Part of a small language model's weights: 13 layers, rotary positions.
Each number is 128 + 24 x the weight over its row's rms, rounded and kept within 0 to 255. Layers, rows and columns count from 0. Numbers have three digits each. The size before them is the row's rms in percent of the matrix's.

# layer 9 MLP up, 2048x512, rms 0.0601, rows 842-875, columns 384-447
101:146114154165116069184165135114118117111134089119096092125147098167112141135111061093148156129171122132102143121093152165157109103168107130193168091084135115119125112120140141111170110141141127
097:126112129138083119112134103061107085150113150117121126199130104112091109144125118110114151091124108121128121146087108132131127166157116160126174120095128165132183116094146126076160137169147124
103:152120102081115135130125152116109107144134082119149125120125108132131142183107121158121129170194166146150132135131150116118130148155104124091147145111107119143095128152138162141140175154135128
093:095135124142110175117152110124126109132137159135120148109107123136086075114129118145200149140085104158132127108139144136112148136114132099133122138132109124120086125092080155162125154105103101
097:128089109093135133107092153151146151077102113097122142101147192125136111131159111118119088145115130099147135179104153112100142149138157077165121084175134129128138149139183120127121116164136113
101:145132118124116158118093067167097148098087127142154118176092151127101145110147167125135188129141155127139112113102159156155139143107115119132140154117110128120147164119108136103142117162135134
100:136156146152165118150153170098140141104132108163129147124110109140144094169111127136160137170162144118093102106120108123155052113118085155109156128067088106158148148137146111122113130110165127
096:134136164156085151104122121169143110148100111113120151125146121141149147160084101129144146114110112129083123116132092146115108138123171119164172115152125104118149145116191120132139144072113126
107:106121085111144175168162139110116146127125120138101126099120176163127084120105090146139109116087115147122173092147106092136130091114147146097150134146136151138129144097148120127111109139156114
099:124127143106138172192128176082110110173114121080147145132146134099122118141090131104169129084106129147117152123106151110152136160085161134146124161129157083124114128128136137100152156142128124
096:135138127161146165154151084092144118146133153153147125088124127148116175124132110100111134154153078134164143154139152107132143118110095086099116130136090111093127112101099166078172164079140147
098:124106117089072146123174104187140145103114111151156109114122154169168164126111172125126124129081102126135120155160136080160112120133151134108126122112170119147135105128133118108097162125096140
099:120095109134124099195136092135172187137141138074115147135125124109151131137127148125153129101175144163110132092103129136135150155193135127145184137170200123142120133169126154110151139142130116
100:115137110121114145088145119136155121112097128142142154129160133122127078139150123146130118150165158167110066119113120143098108145107101119109161129156187124129113126140141157125097099123124160
098:107074178128142115113097101129172128145101151094144121147120135148097105114140114134152176144084123088156146098125165120139075158097123140156122120147098139145127118104167096127100138133162141
101:128101099128112145154145149157117130118163099080151147115103165109113189095109152091091132162153093150105119139117152135106149131157117143149158137120128125122138126131161111148101128110137115
097:114115077133123155141109149151164110135157081093176090149105132123153123115155126139139146119116168126160109119108172115158096086127155124089109118126135095118139118138138133123183123091101124
095:138116122166131116115114114129119133115129098126118129146158186149107091107119121121084086142116109111129097105135132115091090148129124131120130095067120155110132140080142166174139126147114155
097:168100122116120132113154108136084134124101130133111117112128115111128116129137134142112108103103144103139124126076106150129125149137112133106154121115153099119105120152115086152135127105156143
098:116145097146095130138095131122120084162128151140138100150123099145148145129158158103119139113135126154133118083121118145118151145137147131147118156138130166115125108108144130145149139122116172
098:108076089106139118171130134109118135147131084152115101112129104135080083137152169138171121169125137143134136124131078116129123129115108124101074176126158154096112096145147137157149117124149169
096:102113124120133132157114172142108117155145104116130109177139125117127118161095130104135126129110140157106106112106132121076126163121164113153104099114145175136141088081106130168106180136143108
103:115150175123122139165110127153151127118102128120114119119112122116151144128095149133155144138159113144115129098105124134135147145109117173143127143083134131133116171153140161160123115147122071
091:103116145150152136122124129131156124110140122123132130129113170119160158106100117139102150113109153116159132142131138083139112086172150116111080097140163105097098124087151121117155096151118155
103:169103128137111124132157137097164174112097143105130127079119099113096162101123186120096134171145109134119095138153103120129125145105147123117145104107128150145120097132106161097118106131131135
100:185128153139147102104112140129142093132080138138151137123145096132141184140106134137133158116101145128101129176154121094140117123133124113136097116139097090123141101105102158156148121175120131
101:118124143148163106097128119139119089159118152127131091159175151120109132162115158160131153117109163089140175064145143116143114111115129143177143166132181092111143126125128164133120134139121106
103:141156136155086112155169136133134168111135135070166123106144135063137127155175159083118166106063133120174109101087127169167164112098138082120119188166107127162107091145126156092131106127176129
104:113092160083137091091105150143153142150135129133166115083122125101095157082101079081137152128162140145133156123114109143124168147124129153142132109082143105119153092165126118143134130143154167
103:119148141145128109162138135111093127106102079103133128126157167122136117135131100124141131093150123134114137114155117138126135129158107174113143122110108115114110091107158141163093113130149126
090:149179135150160127166110137103118105163099094105174118097117136147109129137108130101093102186158136127109102135112161139139110139069151131112146145127121081118139133192156126135106135148098117
102:121112132097111107114088073130092128132150115124094123105163141150138151131160095133142127127104120152110142137146125097146147118110156144132096134140117112127113155142074159147136101094105133
099:127133119148095143099147106099146118116102157110111129139160133136077145126108180132076160122112163147168156127141151121108177089111054109117127108140136142121106120128155120107171148149147168
097:167143137115101089113159112160156119097161132151075106094113116142124112151143119120134095140124100151144106139128139159135097122135102163144150119093097120133133115098150165103118133110108079
# layer 9 MLP down (transposed), 2048x512, rms 0.0442, rows 842-874, columns 384-447
100:117125105162142146136124102123128099148141114121128134110105111116168115085159150139148159140094147127138147140116070151112151138145125166102111129122106148115117146087148090125164151136134140
101:127166129140107121089144159112139142125128115122162127122153157106109148114144092056129134103137108152125124091123119144154119094118100136121132182125142125102171108112082166094170101122143202
100:090150110141160094156090089136111132148131171141133113109120148129138122140097099135155096141119105133187139152104126128102146138100155132105084158161123123173112127136121091127105152122167149
097:123056152140131123121136146128145140080138148123130129135091128095160168149142079113147122110082149140130105132155109141145157119143103103132119148113093079152136109178090099132092119132108116
098:112086117136109121117107104128177110130084094138144160124136132096120131153131144108134146115122142138124102049150110171150131112158135127131107130094127188135143104158140150129147120128129172
100:116131110114114117157118115124164124144183067166127144081146116144143129116160081089086135110143098143115123091101107109123135120118139122113169128111128136140132160108151129154146109136148123
094:116177091116156140107117137144137149122138120140143087085095144098145125135085104170179147088151150124150145071129127127173118155161112152120144147168150150137087130111128145159107117123156169
101:052145140123117144146145127118107144120157139158196133141133112169160123112136134125070129125153135154132154112121126124092086142153172117124179112123142138117139116146123170116149143098133136
107:147152103134122127153130144116090121162112112104089104177135088133191105111092135129128134113130146111112140112112132129168101087132060133131141127122111111153129136077133080159131086081096133
095:088121148071111121151147142127178111137102133137109116097128144125108129139140121111104149132175110146123161142128123121108091106137168100112115095128160145139152140126065122163106160153152149
100:129144090120130095125117149080158151144151113132124145108176104151136153134152128168106129082167119137126126095072103133144124148116166104156146152117109142111129115117136108075169109157140153
097:136095148153155117145155115156111136160177110113125157097107128126141094116105152113128099109148089106121142105116111184149124149118178128139150176084183115143202097109135139099148104160099087
100:113147111111103089131090122174089149131185169122089124137112153114166148125135110170163088136122113136143141162121140147104083164132134106130187127110151138093132133137129190089132128131162130
100:110110119128143129138103114117140167169135089146159122111119115132115146115120105162088121127125137170151094155127128145132150143145076112106148124135121151141208109129116141115117135153107094
100:132128127135124148148082136156162114119141113099155104134193176147133113100095121119135107139129112139080122092122111101132107129062129116204111144143107136155139091154116144123098104153155152
103:133100178140159105144101136126159129111115143121128098122119157093124098138092154161104105111108123115096125111050129124110101138116114100108133101101147099133113155138093122096114149133129135
101:146129119133090128109125107125107110115145092155082117135142132149135102149101173137148133111117169124088138047111116134100138127071098168111099159073133112135157139167122145173124118099157168
096:105105135120140160141152122145116119137110165119125143139113093144100113136105125133154189157125123075101126126146165123099080141140162110140092111188117122153108133134143120137099104124130093
095:101132148094139123161129125133094166133140142133139111161126130100134147145123082167082167097114116145100143148122090115093140167131133154096072130143160125093132136092152124151126134146112118
102:106133107084086137169112134086150091170127122148144147135111094155089105134128140132115095133123106137161138150135112115167159160105147175097120106134138121113140098136182156142130107121096111
099:077122158118134118114165159111130109118087115149079133118116087105127094142131110143109119134129136109061097152126138117128168103116111128170121106134122150105160159091093152106161142109137125
099:134115109159136139115127132133149180114156135155114097147116118131119138136152128132085133139145097163128136138104086125152104125117121150144057117115137156125092075147174120163126103151114138
102:155152147132125109101118171112138110100166106117127162098101093132150129110127094134148122133153116117130121064123121137153129127132145135119137091129145128122153100189088106135074114120126105
094:154113122112094122133172074157141148116109174084116115097102158139130122117133080076143112153120137121116138153135093136134137112149110127183145178097098135097141134115157118082111137119181128
101:124129116141111085165135142147131137102112144102130162113145140161125138137139118117115130135129126140153091083142110106157151100100113172111185090118075088178124090105096134123188121108157130
100:107151153118133122140123114098073123138107102146132148043161123156144166140084154141159096169100125127167155136119143139127097106110118098163050124136108100157151120098159119087104124161095142
100:110134107139157117134079149141112175157075170135122148116123126118124151141150103122101126121147132149115137127163121165137100144188099118091106129104124178140118147129116151151143119142138122
100:121107121098119119100134113112160124101120108099115127105149148139146133174112166173126136160108139175102157174134121117117114113086092131169118119130145122173127109147106140160145122156097173
103:113154137121139131156156176119102125086129180139073152139121162182093168110068103140157117125169129142127175087097142139128134149143089095127138164101167106160149098078131142155129141140129171
105:112111159128106163154076128134143129110146124126156164135160144112145163066117137128102097138113105095148168130161129144119103157142147085116129104179170112137146141114127127103130153113119116
090:115136094148102065137099167104136137150135086156146148129101138086139115131154129147140090071113136138141159131112159122088147093153117101108142146075104124149124165177160085146161095107122127
104:125099131145092115127119125111119134154122148124150138134132173145142143095104141107094140086138120127118101186108132128146112106139157150111177160133131143123144093116175113083136101082125128
104:142143129119107132136125119157130170102077142110099128147136101144092115162069122134138149138112141130100106167152104120107162087128133096128161134107157127157102175142146115115141146079089125
# layer 9 MLP gate, 2048x512, rms 0.0587, rows 843-875, columns 384-447
102:099144138097148113118115158079150143096136093128149139135150152146118168144128150121128135129129127126147136084123124153068072149113138161102137119152143085181186129111154136082125104153135163
106:109135096131163133088148145114123167122131060115134128107149127079132185137081125133160117098149120145154125105106122143148149156126139116134128136113129143126127142174144090108137130169144102
095:149144149161155066174160127118131099098102110130152120112161112143099094107118139133095163161092088116100134118133106096125097095129129119116195153157148063130182076117150103186131133150155112
102:138173158125116080114133110104139144100139112145124146087151173111092182130119134177120127102104123126137140132119159128109107148109103132121092167150126091129133096106185116111107068112135137
099:091135126094108145183119127104116119109140149129116103113149090157119128148173130144087099141080104083147148132127132118146111111129103138159143112135111134084131129135100092107092123115159096
104:127123142167120069167090088099167122131153090131089108138121100124173113139120132117136154158088131090122139106150137150139147081098099175156134100154101086118138145136135107118138074123102167
096:152152127104125060137121134155117110139078158134066131130093132150157083152142135134140135153117132153129136128168115133162136162116129146161123091120140114128161162153120146179160152137113143
100:107151139097166080167097119133156151129121105096134134114144146124131139103105135099138162123085123063103143123122122115137140103160113156140100141157087147118116184114118139088192122128109174
098:126091133107158180120122124156122112120139131147122126123131120132129112110142103104115108146190115093084135087137133154128091103131167121146128144133135089150082115161111132150123162110139141
099:165127119120138132129184146178111146159120139143115111127134185114118147140137117165161113141121112096160181108125113145107091138165137088159149103121113117153127128118147111116166123169120120
100:151130138114150144097129126165169076107138094138159139123133136100105141098151124119106125112162157154122152158170118120150151153117122111110136144135134113125182161111126146123148128129103120
102:121150142107115108138116152142127121125113122119148130133126147110169102136175115114163161124141088080130136086118133148124140099116125150120115151157170182107083137106158126157128149118124125
098:138132077135149106144130160092107091136078120165174159167133118163123117083123174165102115067125131110117122192145176090142131079111165143142122133112149095100096121134150149135145125143138120
096:131107107181101132121152157112120108134105137127142113167156137157123128163158128134119104107117148110147133132137120121111112066164137092093145173158151090138078139132183089135113107140132111
098:109135143142105117114106116108146115102163131110141127129130109098145120087147103150112118100152103108105159117102152128086112112132132135136118144130157156155090135100139173129154140088105103
099:149143138163106112120153122086123142086171155140114128162139108140175116104138120164159154134118142189111146141101106137116129143163130128106152115090110133134137108098142114068093131141151072
094:134140168151154104109133140113107137167163155116117153079117096185147112166152117123099101120138096100129132092141111144147153130097094122151105167117134140151151068149170121135125135130170132
103:119118144169114094147080082140097087159150120135114133146091101125135126119162132049124095119114138177139107128168124129162099127136143114125097119125154153127106142116146135104097130143146161
101:146097097103122125116111152093075149099149107128127106118165082121130095128157111118099156139121170157161166126130100131113075108117108155111160159117132124143134136134172117135168140153099110
098:109116103100135164083114136156138178140090077143111099083105122137108083108167128148109115130155134164132126165143141104157138123099118108087134180111114167128089117133129098122138069125124146
100:110113109144113096166126149070130128187149146131096117160118133155115123126116134153119138133125112115134159162116120135113151137105107155096115126161135084079144143156152095166146115114126143
099:104130129082142067163077129144116138109122145126088116167141178156164113135103118139144120127127140151142151092123130126119164112137122154159146195136133120130117133180132138115143126145127138
097:136109117168143161076111144126135097138109107133143156157143154107077111140150146169124130128139102093122117130140156130106141152121124163140090107168121125138132108128102153106109107124151127
102:131110093177150143106139167094114165136155107090133113110131125133127100134119122131086142114035099085103114151152147168119151104104138122130145182112093120116091087124070126130141131081113109
098:154110151087099114185104108125130129096146118178110122168146119139079150141128162128128158163143082109125128161165143152146108092170083158115124142128166131163080117163126117161145125121167129
098:119138102156072099163142131146118127141163147176131119163131152097094099171114134119126077153133131141164143131145117136103104130095107117112136117150127143168117155157156132114105134130182136
100:146128137086119105155079133122145173118113155143095124106139124131143078137158101161130086117150139120193126177168112193146146106147134095174131117121117076126091145120126118131102104175106083
102:136179176099128077121112127154108101131111132124118129133142126106096091146175120093125113141139156142150109147117113107079124106130119114117142103105193072138100148124114137103114095090120145
101:133130151140138137145141123129152143122115107103159096111092124156124124142139123126117110090161135145106105142071117137137155111138134126186149108168089144153105172164135108096111120131080142
095:071098133160109108136163160184114151073140150164106111066191137107107155136077098114130152091150137124169095137126144148145136145157115111159152112143118133115143166094145120115113110118094073
104:111125142141141104098168157134114158148157089171154108148070090154147112097117076131135124123149118137108153110143144188146121107148108129154145087114116143114128145128099076109111128159115146
105:065139087104110106104126129136098124139132167130130134106103130146117126109118105127150178115109137096169148129071139116128101133131161123144154120146123144123138113124130078112143108130132096
103:142126097117131120178116133132123104092171135133097229131104151143122106095132150122115145109089113167121136127180098184149118122144134120123131078108115142094120118143139125138114128137135129